config.yaml
n_layer: 14
d_model: 320
n_head: 5
n_kv_head: 5
head_dim: 64
d_mlp: 640
vocab_size: 8192
activation: "swiglu"
norm: "rmsnorm"
norm_place: "pre"
norm_eps: 1e-05
positions: "rope"
rope_base: 10000.0
rope_fraction: 1.0
qk_norm: false
attn_scale: 0.125
bias: "none"
tie_embeddings: false
parallel_block: false
init: "uniform"
init_std_qkv: 0.028
init_std_o: 0.0
init_std_up: 0.028
init_std_down: 0.0
optimizer: "muon"
lr: 0.00115
lr_mult_down: 3.0
beta1: 0.93
lr_head: 0.00753
grad_clip: 1.0
warmup_steps: 200
schedule: "wsd"
decay_fraction: 0.522
decay_shape: "sqrt"
final_lr_fraction: 0.0
batch_tokens: 32768
seq_len: 1024
doc_mask: true
train_tokens: 257000000
steps: 7844
dataset: "wikipedia_en"
Each number is 128 + 32 x the weight over its row's rms, rounded and kept within 0 to 255. Layers, rows and columns count from 0. The size above them is the row's rms in percent of the matrix's.

# layer 2 MLP up, 640x320, rms 0.0456, rows 403-457, columns 120-159
size [ 64 103 129  89  98 105  78  75  63  83  59  97  95 118 103  99  62  80  82 102 117 108 122  80  54 106 101  79  48  89  83  63 126  48 103 183 162  87 164  79 111  54  85  81  91  71  77 120 124  98  71 110 167 116  86]
[[163 144 176 147 104  60 145 126 180 123 115 158 157 113 150 112 125 150 152 183 134 133 129 172 177 120 127  98 123 142 125 134  78 163  47 149 200  97 151 146]
 [143 158  60 170  83  90 118  98 133 139 165  99 184 130 137  97 102 139 122 117 154 116 131  90 143 100 127 197 108 118 163  83  60  99 118 126 140 125  95 107]
 [117  48  95 160 167 172 178 133 101 145 103 122  83 147 188  68 120 105 133 117 133 107 120 185 150 153 140 111 177 163 148  73 136 145 143  92 181 128 150 138]
 [129 113 147 164  95  92 151 116 139 115  46 198 129 126 141 188  98  83 142 131  91 120 116 178  87 111 173 104 112 108  86 133 108 128 126 110 201 138  89 110]
 [154  64 255 126 161  99 137 142 132  87 163 119 123 126 151 164 132 142 152  93 150 132 100 107 173 119 184 127 124 153 127  64 167 123 127 111  69 155 143  98]
 [146  62 150 107  89 112 112 151 166 177 113  66 137  52 161 110 160  99 116 124 122 166 161  65  81 142 228 111  86 105 153 127  94  93 119 117 104 171 112 148]
 [108 108 118 151  95 102 106 157  92 129 167 115 128 131 118 176 128 158 133 155 135 150  93  83 153 112 185 121 107 119 156  75 185 115 148 139  77 139 129 138]
 [134 133  90 131  77 100 160 106  92  98  93 145 126 171 139  58 136 171  93 157 187  86  93  98 178 132  66  95 148 145 141 126  97 176 123 143 190 128 107 145]
 [132 118 178 143 178 107 161  94 185 109 151 163 128 130 110 158 125 152 162 156 133  72 100 159 126  95 137 142 183 139  80 121 180 105 128 145 117 101 121 115]
 [107  88  83 106 146 131 128 168 100 170 127 131 107 150 148 132 103 130  60 135 175 198 119  75 149 103  89 103 142 148 135  94 131  89 119 147 118 127 142  63]
 [139  83  99 131 132  77 137  99 156 101 120 150 101 120 100 123 146 121  69 109  87 158  75 129 136  96 111 146 105 118 176 135 139 172 149  94 151 139 152 121]
 [108 120 141 145 193 111 178 202 131 115 147  87 144  84 111 146 127 147 132 128 161 146 135 131 205 174 149 153  92 132 171 128 132 165 134 120 138 109 137  97]
 [117 153 185 124 124 106  51 164 184 157 107 119 144 141 153 115 130 110 139 147 115 163 104 117  45 128 145  94 117 148 135 125 105 141 171  88 110  89  72 129]
 [164 153  91 125 118 147  90 151 116 127 126 179 145 130 168 130 134 128 129 107 137 197 114  69 205  66 114  90  86 130 187 106 118 113  71 164 189 168 161 149]
 [115 117 135 122 223 130 166 190  33 152 138 157 152 111 151 147 150 164 129 108 162 151 113 167 161 122  61 105  86  88 122 128 100 141 101 161 157 143  86 166]
 [148 113 142  96 129 130 135 189 169 148  88 148 184 128 185  68 101 147  89 150 143  65 155 176 154 106 208 132 194 153 163  89  87 148 160  93 140 181 167 129]
 [104  97  90 138 159  90 136  98 172 185 119 104 129 159 151 163 140 171 138 117 142 103 181 118  99  71 187 146 124 178  85 125 132  94 169  92  83 110 170 137]
 [124 165 169  95 120 133  71 131 114 145 132 152 163 103  93 136 159 131  86 193 154 202 171 163 118 148 166  89 157 143  99 111 133 147  70 107 110 134 149 129]
 [154 195  65  99  93 200 149 117 186 122  60 137 137  62 153 164 117 157 132 169 114  54 143  65 152  71 154 164 150 118 108 125 153 175 118 141 141 158  96 177]
 [174 159 135 137 128 132 152  71 141 102 125 137 111 127 128 135 113 160  85 149 168 158 159 112 158 103 101  68 149  53  92 112 101 120 110 106 110  13 147  90]
 [144 162 137  81 195 166 124 118 117 157 167 122 110  76 130 161 142 164  72 144 142 104 178 166 129 115 119 121 199 144 136 119 131  52  77  72 130 162  90 152]
 [138 146 141  89 184 154 144 139 134 135 118 129 162 174 122 146  81 112  76  89 126 142 158 141 134  92  89 107  96 130  58 131 120 141 131 131  73 114 137 111]
 [161 143 119 100 138 104 122 176  50 134 137 137 158  97 140  88 119  89  85 122  83 125 101 131 100 129  93 104 123 143 131 162 138 121 115 106 161 127 116 182]
 [101 126  83  88 146 127 104 113 169 160 195 151 197 101 122 142 168 153  96 139  76 124 152 113 130 109 144 135 143 110 105 137 129 116 130 134  86 165  55 144]
 [100 115 150 130 121 213  77 157 125 202  87 117 167  79 152 146 127 163 101 157 132 159 114 165  72 182 167 148 128  95  73 128 161 128 143 131 141 139 124 117]
 [128 151 129 113 158 131 177 106 129 127 145 140 120 106 122  83 196 115 115 179 106 149 129 141  58 149 199 136 184 155 159 142 106 108 178 133 159  89 107 121]
 [136 157 126 195 157 170 123 120 128 131  88 136 141 116 104 170  95 152  96  96 113 127 135 157 122 127 106 161  84 123 126 139 106 142 100  64 111 118 163 160]
 [ 97 138 115 141 104 102 165 105 164 148  90 146 125 123 107  89  40  98  90 182  92 187  80  83 144 150 152 109 124  50  96 144 152 206 171 160 141 119 187 114]
 [105 119 110 160  59 103 132 131 172  87  69 143 133 120 125 145 112 149 155 147 113 113  95  91 173  88 197  66 100 120 163 186  90 111 108 194 107 115 107 184]
 [110 132 152 154  85 141 137 161 167  90 150 145 101  96 139 148 179 125 118 125  73 105 100 116 186 134  98 138  93 148 107 115 179  99 126 172 129 102 160 157]
 [182 163  95 121 137 121 103 117  77 123 169  92 105 106  74 124  97 131 129 184  89 188 130 162  84 126 171 157 112 129 131 122 123 122 113 111 128  87  93 141]
 [215 118 118 161 134  73 174 128 140  53 118 140 175 203  81 131 166 158 116 116 174 146 104 162  57  84 157 143 138 161  84 147 179 167  81 148 173 135 106 128]
 [105 158 138 122 169 109 107 115 150 161 110  89 111 142 125 151 126  93 127 184  97 137 102 158 146  94 201 114 120 125 113  91  86  97  73 114 195 125 158 121]
 [172  70 140 162 135 150 135 125 144 148 122 125 148 112 149 151 197 128  64 106 112 146 179 102 179  83 126 130 158  99 140  99 110 182 111  87 164  77 100 153]
 [156 159 122  47 102 102 156  83 150 159 108 169 161 143  61 170 150 139 140 183  44  91 157 131 133 165 201 147 143 152 118 139 145 123 162 123  63  87 102 133]
 [141 133 134  94 131 130 130 128 108 104 161 116 109 152 117 136 140  76 138 120  95 130  85 151 153 157  83 102 115 144 160 135 183 201  94  94 155 109 156 132]
 [105 131 144 176 124 153 101 143 179 100 162 144 152  79 111 168 116  94 167 128 121  76 137 104 150  91  92 116 116 115 124 122 175 121 173  37 224 114 144 188]
 [104 162 138 134 124 195 130 152 112  68  89 122 122 139 114 135 115 187  81 163 136 171 121 185 153 185 134  65 129  97 114 141 123 119 133 122 154 150  91 124]
 [122 140  65  49  87 140  74 141  96 114 179 135 160  93 158  46 116 133  97  99  78 129 120 110 104 116  57 130 143  95 162 146  85 151 140 114 164  83 158  63]
 [122  84 154 160 166 158 112 148 151 154  98  73 134 135 113 130 111 120 108  91  69 109 128  91 135 135 126 128 126 134 131 121 102  60 121 109 122 143 135  88]
 [160 139 145  81 145 139  69 106 179 171  96 143 123 177 169  86 150 113  75  91 144 124 152 122  88 117  87  89 166 147 168 205  79 136 104 121 139 120 140  96]
 [117  87  98 209 150 111  90 136 175 124 150 206 145 111 122 105 150 154 128  93  80 130 115 168 141 119 133 141 110  92 128 140 198 155 173 146 158 113 134  52]
 [136 149 184 143  73 105  99 139 131  92 167 166 174 163 134 169 142 103  70  98 162  95 160 113  99 143 107 121  94  98 132 136  82 168  80 200 149 139 135 141]
 [204 128 105  84 132  85 126 101 145  97 180 132  71 118 128 123 117 131 137  94 164 173  86 138 142 137 124 178 148 169 184 195 161  90 135  93 180 109 156 121]
 [ 75 128 113  65 152 115 135 148 120 180 145 132 145 135  89 159 160 123  69 103 148 115 115  78  57  99 105 159 172 163 137 165  83 119  67 138 165 109 139 134]
 [121 150 167 117 115 137  75 114 155  91 156  91  75 142 134 121 206 146  95  82 108 120 184 119 145 147 131 138  82  98 124 180 147 117 134 120  91  73  55 139]
 [140 184 160 139  78  85 123  92 155 104 168 144  82 104 146 164 134 148  95  92 115 128 125  77 127 123 155 162 138  92  94 148  92 107 121 130 144  97 107 144]
 [122 107  94 177  91 166 119 163  95 144 156 156 157 104 133 113 164 114  80 126 124 100 129 168 131 111 161 157 150 112 207 102  70 142 115 107 150 201  89 166]
 [104 124  98  89  82 155 157  76 144 103 123 141 114 133  78 163 101 106 185 131 106 126 139 160 104 145 150 184 162 117 106 108 151 152 108 126  96 122 164  97]
 [176 104 125  87  81 140 140 133 184 172 163 192  48  77  46 117 125 118  80 149 119 110 117  91 153 129 162 162 147  83 165 176 167 121 135  82 120 107 111  76]
 [ 95 159 162 105 107 179 138 156 129 163 118 119 131 128 179 171 147 148 129  76 129 109 100 152 101 147 121 193  67 105 108 116 131 157 104 124 124  96 112 132]
 [130 127 161 149  91  93 159 108 158  40 170 126 125 175 113 159  74 107 155 149 143 109 150 191  96 188 154 140  83 115 134 151 110 122 130 176 140  70 142 115]
 [ 90 141 111 110 162 105 139 190 157 139  78 152 163 107 187 119 108 113 101 141 138 159 174  98 126  77 129 152 114 129 153 148 161 143 133  80 131 127 160 156]
 [115 172 154 108  88  99 177 146  77 105 123 162 150 113 171 106 119 150 118  96 183  87 122 173 138  65  80 117 108  94 145  86  69 126 141 116 191 108  68  95]
 [149 152  87 127 125 138 107 141 126 136 112 178  71 119 130 176 160 131  75 198 101 150  99  98  61 107 112 145 169 158  57 123 216 104 115 154 140 116  95  74]]
# layer 2 MLP down (transposed), 640x320, rms 0.129, rows 403-456, columns 120-159
size [ 83  95 121 110  92 124  87  94  65  83  63 124  91  99 103 103  64  81  86  96  97  92 105 111  68 115  97  76  46  91  78  83 113  50 105 146 123 109 115  94  97  72 113  85  94  78  79 115 118  96  83  92 141 100]
[[109 126 130 148  98  96 147 178 164 134 117 123  67  62 109  81 134 131 161 199 184 149  67 102 125 110  95 109 125 104 144 140  72 155  55 147 218 140 134 162]
 [111 135  79 123  82  51 116 159 104  81 146 100 186 147 167 118  82 149 144 158 190 124 131  91 161  87 154 160 135  79 189  77  87 153 129 161 131  98 107 129]
 [118 167 166 177  95 126  93 116 135  99  87 115 185 120  98 165 128 123 115  95 148 118 111  85  64 135 130 138 156  72 155 118 178 111 113 134  95  94 149 119]
 [117 153 122 111 155 147 101  80  99 124 193  74 100 159 107  95 153 181 112 101 184 158 122  46 114  98  96 170 127 146 114 113  92 127  97 159 126 113 129 128]
 [107  80 146 127 112 111 180 183 124 124 170 129 172 166 184 195 160 183 142 130 109 160  88 112 125 113 135 124 198 135  82 127 123 108  94 146  80  72 138 130]
 [125 145  70 150 130 161  86 162 203  55 153 133 130 162 115  92 139 107  89 108 104  68 178 128 137 104 123 137 178 106 126 153 189 129 153 183 163  92 162 128]
 [153 118 153  79 113 149 108 130 124 107  74 159  86 139 131  73 129  92 138 176  97 135 156 192 107 116  72 133 122 147 119 161 105 167  91 142 205 113 163  47]
 [132 145 160 134 146 153 117 114  91 134 208 118 131 138  84 138 129 130 136 118  93 120 138 177 219 132 149 195 107 158  96 129 102 155 133  93 114 109 168 146]
 [144  75 126  91 130 155 137 134 117  89 119 145 139 118 115 108 145 141 127 152 122  65 135 109 139 123 154 153 124  81 134  68 120 127 134  95 117 116  63 145]
 [128  99  93 158 147  87 140 137 116 161 143 137 114 135 126 173  85 150  60 176 159 170 116  71 167 126  78  97 110 137 140 109 105 119 157 120 105 150 131 133]
 [149 111 139  84 106  62 103 124 154 155 159  85 102 102 144 162  94 172 115 154  69 125 125 127 162 138  51  95 118 146 104 139 186 192  96 141  92  88 139 121]
 [148 117 137 176  53  91 170 155 104 144 115 207  90 115 111 121 116 153 141 103  11 129 137 143 120  85 150 130 168 117  99  44 153  37 183 140 128 148 149 116]
 [ 99 128 182 136 138  82  58 103 195 151 111  91 146 131 142 106 165 124 103 160  81 151 105  94 121  72 135 128 114 133 170  99  93 153 177 147 130 117  60  88]
 [ 94 114 142 131 132 120 156  86 144 105 106  72 134 127 100 160 137 120 132 150 111  87 105 152  89 148 132 137 144  96 131 160 162 157 197  62  94  84 110 127]
 [155  95  85 132  77 141 138 122 150  88  43 140  93  84 103  53  84  96 153 130 163  65 158 117 167 142 197 134 148 149 153 140 123 133 121 164 149 122  83 165]
 [152 158 145 103  96 166 101 160 115 119 164 148 101 130 135  99 165 114  59 137 134 149 127  99 135  98 143 146 156 101 139  77 120 140 174 171 144  73 124 106]
 [101 117 124 162 113  95 135 107 168 131  79  74 158 140 147 144 117 160 152 118 110 114 138 133  96 143 175 207 100 138 114  71 141 136 149 166  82 137 109  70]
 [203 100  69 141 127 120 180 121 140  82 103 111 112  88 167 127 102 137 127 124 131  64 124 118 173 122  92 124  82 141 124 137 187  96 149 172 160 169 116 136]
 [160 171 193 114 148 149 106 139 108 116 102 104 123 227 153  71 177  83  98 113 171 143  97 122 136 155  58 116 103 119 140 100 147 143 135 155 125 121 157  87]
 [163 145 130 132 147 171 137  61 118 105 136 154  99 149 157 124 109 159  78 149 160 152 153 115 160  95 136  82 127  92  90 118  81 100 133 121 114  26 146 169]
 [131  83  72 156  42  78 105 130 140 108  88 130 144 209 121  56 115 105 163  83 129 154 136  77 110 112 122 148  50 140 142 138  90 226 198 174 155 114 179 105]
 [160 149 169  74 150 198 131 148 145 166  91 124 159 152 114 121 108 121  87 131 106 136 131 136 116 104 121 117  99 121  70 138 138 110 132 114  75 148 125 123]
 [ 95  97 121 154 125 159 133 129 221  98 117 128  88 156 101 189  89 189 166 162 169 152 141 139 166 143 169 146 131 118 130 121 124 142 131 150  78 107 130 124]
 [160 116 128 123 184 212 201 124 109 134 176 127 136 149  98  77 151 101  76 105 134 181  77 131  51 117 111 137 123 145  38 119 114 132 134 126 147 160  93 159]
 [156 138 126 122 195  97 141 150 116 103 189 133 121 100 103 142 160  72 124 167 104 141 144 123 142  99 118 141 118 160 149 125 130  74  61 114  65 206 164 155]
 [ 80 152 155 144 133  82 118 113  92 154 154 112 140  74 170 136 174 198 129 142 157 122 123  85 183 120 128 186 159 108 192 158 130 167 119 171 109 121 107 103]
 [159 116 158 206 130  97 158 163 144 162  90 165 166 142 102 126 162 169 101  87 133 115 154 123 167 185  98 137 148 128 108 157  72 146 157 120 133  87 166 144]
 [104 146 106 114 137 107 148  66 168 140  81 144 166 136 123 141  63 153 133 207  90 161 128  95 159 148 147  86 142  78 111  84 123 199 138 178 142 152 172 160]
 [212  82 153 157 155 166 138 129 112 166 201 185  88 126 137  93 119 128  95 105 112 123 155 150  68 126 133  85 171 135 146 145 114 126 139 157 157 131  98 110]
 [115 120 123 128 148 153 130  91 221 117 101 124  87 102 130  91 214 140 132 134  57  87  79 124 107 123  87 164  63 126 140 135 148 111 110 148 128 129 110 111]
 [179 165 106 121 142 124  96  98  78 122 181 100 103 106  86  94  89 113 107 169  77 188 125 148 107 125 153 198 113 130 111 135 131 104 117 130 130 100 109 158]
 [148 140  70 157 122  59  93  91 125 142 178 137 158 141 162 146  98 121 141 134 139 158 169  90 121 132 192 108 190 104 106 215 190 107  62 123 136 117 160 137]
 [120 105 122 111 158 145  89 135 122 119  97  69  85  98 119 143 125  76 109 155 123 174 112 166 107 107 171 110 107 114  91 113 110  69  83 100 211 115 155 109]
 [112 118 129 132 131 122 206  89  86 102 143 117 189 140  98  82  71 107 172 140 129 107  79 177 147 159 150 115 111 117 101 118  93  99 112 112  90 158  99 160]
 [155 124 139 101 129 110 134  29 121 177 120 160  97 106  76 172 190 138 137 138  67  77 133 172 133 118  97 126 117 119 172 122 143 135 113 122  92  96 142 161]
 [161 155 164 160 133 132 103 109 148 164 201  89 102  64 180 109 130  89 153 139 133 145 116 114 166 113 106 183 150 154 130 104 139 155 128  84 131  79 108 150]
 [140 138 136 114 120  96 157  66 142 144 125 120 105 224 146  81 132 134 117 104 148 166 132 132 176 138 153 138 132 128 160 129 107 140 105 182  74 122 106  96]
 [168 139  91 105 129 112 167 180  78  51 151 176 125 154  93  90 124 127 114  96 139  35 119 112 152 101 112 156 171  73 186 179 161 145 191  95 102 105  98 130]
 [108 108 166 179 120 125 154 112 156 150  86 130  96 119 151 216 142 113 187 167 206 115 141 114  99 142 189 129 118 160 145 143 186 102 165 120  57 174  97 171]
 [118  97  90 107  93 186 103  91 166 148 168  91 116  61 104 109 115  51 127 146 120 107 106 137 129 120 153 150  62 154 116 110 108 161 173 109 188 145 179  67]
 [187 159 143  98 112 122  74 160 212 156  77 171  95 175 178 102 147  98 117 105 137 133 134 113 122 115 121 107 165 149 158 189  57 157 121 118 146 124 139 116]
 [147 128  89  70  99 106 117 128 128 152 191 108 217  71  55 126 109 117 124 169 104 100 152 170 120 117 125 138 127 147 130  70 104  87  89 103 202 205 143 179]
 [ 94 124 142 167 130  88 195 156 107 158  95 126 134 157 165  92 172 124 115 107 181 130 127  62 129 122 203 151 124 105 136 180 154 154 152 157 136 111 111 100]
 [ 80 195 116 116 150 131  77 110 115 138 111 108 128 156 126 130 103 156 160 154  84  42 152 161 114 114 141  75 137 121 107 107 166 137  45 157 113 149 133 183]
 [118 108 116 117 134 102 113 169 137 154 135 156 122 165 115 156 152  79  55 142 140 106 132  95  74 139 110 152 163 127 120 187  74  65 123 110 176  95 168 147]
 [136 133 172  93 186 148 134 128 148 103  89 137 110 122  84 117 137 132 161 143 153  90 200 120 123 101 135 129 115 169 139  89 146 140 100 153 121  96  86 217]
 [116 127 165 131 153 137 116 129 113  97  90 107 112 164 126  97 154  78 156 148 114  44 173 144 155 153 100 110 150 131 198  99 173  95 160 131 156 116 123 115]
 [ 78 106 159 112 136  77 158 126 143  60 192 138 112 132 128 203 106 102 194 157 155 161 109 120 153  81 104 147 168 125 125  91 153 116 144 130 108  70 189 164]
 [ 95 144 135 133 163  78 127 108 126 107 100 117 117 152 157 107 125 106  89 136 191 123 102 100 158 100 109  69 117 123 150 142 110  70 109 113 178 109 112 135]
 [154 108  89  72  72 227  99 128 190 166 168 177  49  65  70 145 119 124  51 114  76 135 114  99 128 107 176 134 146 102 149 191 149 184 126 131 140 131 163 100]
 [ 85 171 146  77 145 196 123 148 148 194 109 134 158 122 105 107 156 108 105 119 115 124 121 170  91 211 123 137 112 128 154 157 140 112 107 104 142 174 101   8]
 [147 117 131 104 136 118  92 116 101 193  91 119 152  92 109  95 162 141 118 108 135 142 111  66 168  92  95 143 153 143 121 119 139 128 111  88 109 188 119  89]
 [132 140 103 108 145  88 131 103 109 153  98 183 149 100 176 118  98 148 110 121 145 124 139 137 155 118 104 182 115 132 121 114 150 147 117  81  95 140 177 100]
 [133 164 135 116  60  96 195 129  87  95 111 178 136 127 168 102 131 148  97  95 179  85 137 179 139 110  91 138  98 138 157  89  38 119 148 114 198 121  73 129]]
# layer 2 MLP gate, 640x320, rms 0.0491, rows 404-457, columns 120-159
size [ 88 111 115  91 146  80  93  60  63  61 145  69  87 103 102  48  73  80  67  75  82  82 129  60 139 100  64  44  79  50  86 101  46  95 167 132 122 128  94  67  74 146  82  75  62  70 141 105  84  67  71 126  68  71]
[[130 151 136 170 153 144 134  74 158 158 144 122  95 128  84 110 167 118 106  66  66 119  83 164 105 144 110 111  98 141  82 160 104  59 123  88 138 139 147 127]
 [133 173 159 167  99 107  82 144 154  94 125  82 146 103 126 140 141 111 135 138 200 142 133 113  86  95 118 203 124 185 134 141 179 103 164  70 101  95  89 157]
 [161 114 169 148  79 126 159 109 149 161  65 154 180 105 106 179  94  76 178 159  84  89 134 203 103 160 154 110 120 102 139 155 128 115 160 140 120 155 129 113]
 [151 107 156 183 178 116 109 145 148 109 112 147 100  95  87  93 105  80 123 140 114  87 136 124 184 151 200 128  89 157 189  87 153 145 151 115 138 191 180  80]
 [103 108  91 169 113 129 101 152 178  58 150 124 135 172 116 103 122 121 116 102  95  58 181 117 147  71 138 138 162  94 101 111 175 150 141 162 147  91 136 159]
 [138 128 125 112 100 158 104 105 116 121 100 120  92 100 121 103 155 125 103 161 113 145 154 204 109 115  62 104 132 162 130 151 120 198  75 132 193 121 165  68]
 [165  96  82  93 101 111 135 166 149 108  46 136 128 160 191  98 112 157 105 119 171 152 104 101  75 113  88  57 148 122 149 129 108 125 144 153 146 145  81 104]
 [141 164  85  93  98 133 107 150  91  77 145 115 126 159 111 146 100 154 127 119 107 215 177  84  94  93 101 114  81  91 147 116 124 144  99 123 168 150 118 167]
 [142 121 107  94 104 197  79 218 115 172 160 146 108 130 153  76 119 116 133 107 150 157 162  72 240  50 148 116 124 166 153 157 168 122  92 146  96  89 160  86]
 [ 92 128 103 167 168 111 143 119 124 138 123 177 122 121 115 100 204  92 109  59 153 146  66 115 132  87 142 184 111  85 176  83 117 126 167 104 170 181 186 104]
 [164 134 136 147  49 112 163 101 103 151 104 190  88 131 131 130  96 139 156 135  40 113 145 144 143  95 176 132 155 120  92  83 141  47 145 160 129 154 153 122]
 [193  99 136 147 110 187 158  87 116 127 144 137 142 153  92 174  97  90 152 137 128  70 121 141 112 228 151 125 136 125  92 116 158 120  94 128 113 144 188 106]
 [110 127 116 111 159 122 165 133 104  80  93 119 194 169  84 176 141 153  97 166 147 126 105 120 171 152 102 199  98 154 151 148 135 174  79 143 125 115 195 183]
 [116 181 150 106 194 106 100  91 127 113 153  83 134 145 176 197 147 143  83 108  94 164  89 106  78  63  44 154  91 139  91 125 157 146 143 116 139 140 143 103]
 [149 173 169  93  91 146 141  42  95 111 138 127  54  98  91 156 173  81 116  75  80 112 101  87 110 116 134 136 102 130  98 108 119 115 124 184 151 100 105  82]
 [133  89  67  87 113 114 141 143 114 147 184 160 119 136 133 167 135 212 120 102 139 124 208 158 137 134 182 120 166 183 118 142 138 112 133  55 134 113 146 103]
 [ 90 177 163 174 106 184 116 110 113 126 184 140 126 150 103 136  94 144 131 197 137 174  91 120  69 118 130 134 170 160 144 122  94 171 133 105 132  68 176 142]
 [167 164 151  57 151 153 173 124  90 174 141 100 167 115 151  48 140 157 134 130 208  96 180  94 221 111 152 150 150 122 127 138  98 153 129 128 171 141 156 106]
 [ 77 123 107 139 175 143  61 188 103 191 176 149 170 113 106  93 147 113 176 170  80  89 130 113 111 137  84 146 130 145 102 136 128  74 109  89 109 152 147 190]
 [149 149 107  68 146 161  78 136 147 129 183 127 113 148 102 122 102 169 114  87 131 134 135 175 117 141  95 174  59 182 135 139  98  97 137  47 148 102  88 109]
 [193 148 124  85  87 169 102 104 135 103 104 136 148  85 117 124 167 119 157 153 132 110 113 129  74 117 150  88 166  83 137 127 170 119 125 159  80 148 136 124]
 [129  90  89 121  67 107 124 130 139  45 100 120 103 163 129 182 114 167 119 173 184 144  93 191 151 116 182 166 131 134 125 124 118  98 104 135 116 136 104 133]
 [148  91 141 139 194 163 196  82 130  90 145 113 107 141  83 115 107 112  81 108 148 177  80 125  79 124  94 127 104 107  58 140 129 150 141 144 163 130  90 161]
 [166 137 106 133 186  52 155  92 133  98 150 123  97 114 122 135 105 109 128 116 120 158 201 120 163  65 141 130 127 143 158 136 109 115  86 136  91 137 128 169]
 [147 139 129  89 146 183 164 111 153 116 110 146 120 144  91 137  91  75 125 155 100 140 112 151  70 129 157  94 118 138  79 102 135  92 159  98 126 138 147  92]
 [153 176  74  91 138 158  82 131  97  99 139  96 130 111  94 195  70 143 139 168  70 133  64 135 163  99 166 141  99 163 132 119 141 115  60 122  97 163 110 138]
 [122 139 101 136  86  91 119 133 147 188 127 147 123 150 134 113  57  57  77 133  96 168 145 114 149 115 103 103  98 151 196 172 180 114 159 149 139 163 177  77]
 [182 152 173 165 174 147 103 115 121 151 153 134 147 152 106  97 143 107 100 127 125 192 166 160  60 109 131 183 142 117 123 150 170 121 177 129 143 122 135  68]
 [123 191 103  67 157 105  98  82  40 205 142 124 145 174 140  84 149 132 116  64 168 121 135 120 123 164 103  92 101  81 156 128  91 133 155 164 131 124 155 105]
 [ 89  96 119  65 181 132 110 174 185 158 117 141  97  82 185  91 167 133 139 102 140  99 123 107 143 115 118 114  82 118 129 138 161 122 164  47  73 147 153 116]
 [145 118 199  89 144 159 187 100 109 104  82 142  87 114  81 113 153 182 134 146  97 132 102 144 151 125  69 128 110 164 144  77 103 120 177 104 128 174  97 131]
 [ 88 123  89  93  87 126 135 100  98 116  76 111 109  66  92 185 163  95 116 130 127 141 104 138 113  95  83 110  88 135 110  94 168  67 138 104 148 139 110 169]
 [172 154 167 172 158  83 164 114 107 111 157 130 192 119 104 117 137 144 129 119  92 130 137 142 185 105 115 105 144  69  79 111  99 160 124 142 160 129 202 138]
 [137 107 115 149 126 147  83 160 114 110 150  85  93  98  98 140 144 133 123 109 113 101 125 219 125 114  93 142 154  94 188 166 140 126 134 122 134 108 138 121]
 [139 122 152 122 108 172 196  89 104 160 105 168  84  91 130 127 117 107 133  93 138  86  52 142 129 141  81 118 137 127  90  91  82 152 106  82 126 163 161 106]
 [184 109  92 136 107 102 113  91 120 128 139 210 109 100  83 179  88 151 150 157 109  78 147 146  49 119 108 164 189 145 139 152 118 108  98 106 145 126 134 167]
 [ 78 133 179 190 130 138  69 144 158 172  96  81 153 139 165 152 121 134 104 148 108 228 122 151  96 159 160 104  96 188  89  93 138 115  85 176 127 152 133 127]
 [120  91 153 120 113 101 113 145 156 200 127 167 151  94 198 151 183 152  82 151 166 165 161 117  98 110  96 149 106 181 191 185  87  95 161 138  29  93 148  85]
 [ 48 147  99 112 146 146 126 117 143 122 146 151 118  60 133  63 162  91 112 149 143 142 141 118 169 131 122 157  91  92  84  93 133 168 151 145 156 138 157 105]
 [103 111 165 159 142 180 117 147 113 143 193  79 139  81  83 140  89 168 136  97 117  80 169 117 101 147 107 166 111 119 144 103 195  57 127 156  80 140 134 138]
 [145 137 104  76  82  90 123  93  94 147 185  86 229 103  82 181 138 126 119 171 119 111 188 162 155 123 155 123 123 131 151  76  86  73  94 115 161 190 146 177]
 [150 138  84 121 103 136  68 116 144  81 167 136 126 114 106 155  97 136 161 153 100 124 138 174 111 151  40  76 124 153 133 108  93  93  69 143 110 142 161 111]
 [146  88 156 136 127 141  82 187  90  68  91  98 186 138 145 192 123 105 139 180  61 100 164 146 155 141 102  80  81 107  78  93 101 132  65 124 122 126 128 141]
 [171  89  81 192  86 118 127 159 161 117 139 105 115 158 107 167 155 116 150 138  95 102 149 161 173  97 121  94 116 107  81 104 182 118 179  86  64 123  90 124]
 [109  98  87 199 110 127  81 161  66 104 170 115  71  79 129  85 130 136 117 171 149 145  92 146 130 149  89 136 136 122 183 164 100  77 157 121  99 157  81 172]
 [ 79 139 182 109 157 178 118 137  69 145 238 123 146 128 152 115 173 110 126 121  87 123 113 114  66 174 177 139 104 160 166 170 133 121 114 136 129 123  98  66]
 [ 95 129 127 135 153 104 168 151 138  58 151 177 123 127 120 182 105 130 142 167 158 170  87 142 141  70 113 121 154 117 193  68 129 104 140 143  88 115 181 190]
 [196 172 145  97 110 142 142  82 203  75 106 131 122 137 101 161  90 120 164 158 101 156 163 152 132 144 114 146  57 185 119 108 171 153 117 148  96 121 128 151]
 [102  78  64 151  96 200  69 149 130 128  74 108  67 137 139 131 105 127  87 118 110 146 105  98 106  97 134 150 133  99 125  84 105 223 152 111 180 139 150 109]
 [153 104 112 155 123 110 124  91  92 148 155 132  84 109  63 106  80 132 130 146 140 135 171  70 180  90 108  69 135 119 142 124 159  89 129 164  91 168 154 100]
 [136 119  99 128 141 143 174  49 173 139 130 129 122 173 135 158 105 138  91 140 151 124 123 160 199 160  90 111 139 110  86  73  95 139 127  88 143  94 113 120]
 [153  72 105 107 161  97  32 116 122 182 141  81  89  86  89 157 160 132 120 136  83  88 176 114  91 121 138 137 107 144 184 188 132 132 112 129 134 128 108 173]
 [ 35 130 147  83 176  90 105 164  50 139 113 140 107 118 116 123 116  72 122 121 183 140  75 103 129  93 112 147 111  99 121 121 105 135 154 128 148 126 114 115]
 [172 111 223 103 119  93 130 136 118 122 101  74 113 120 155  92 130 124 169  83 219 164 136 176 172 146 160 113 109  92 154 117  79 156 128 156 112 138 113  97]]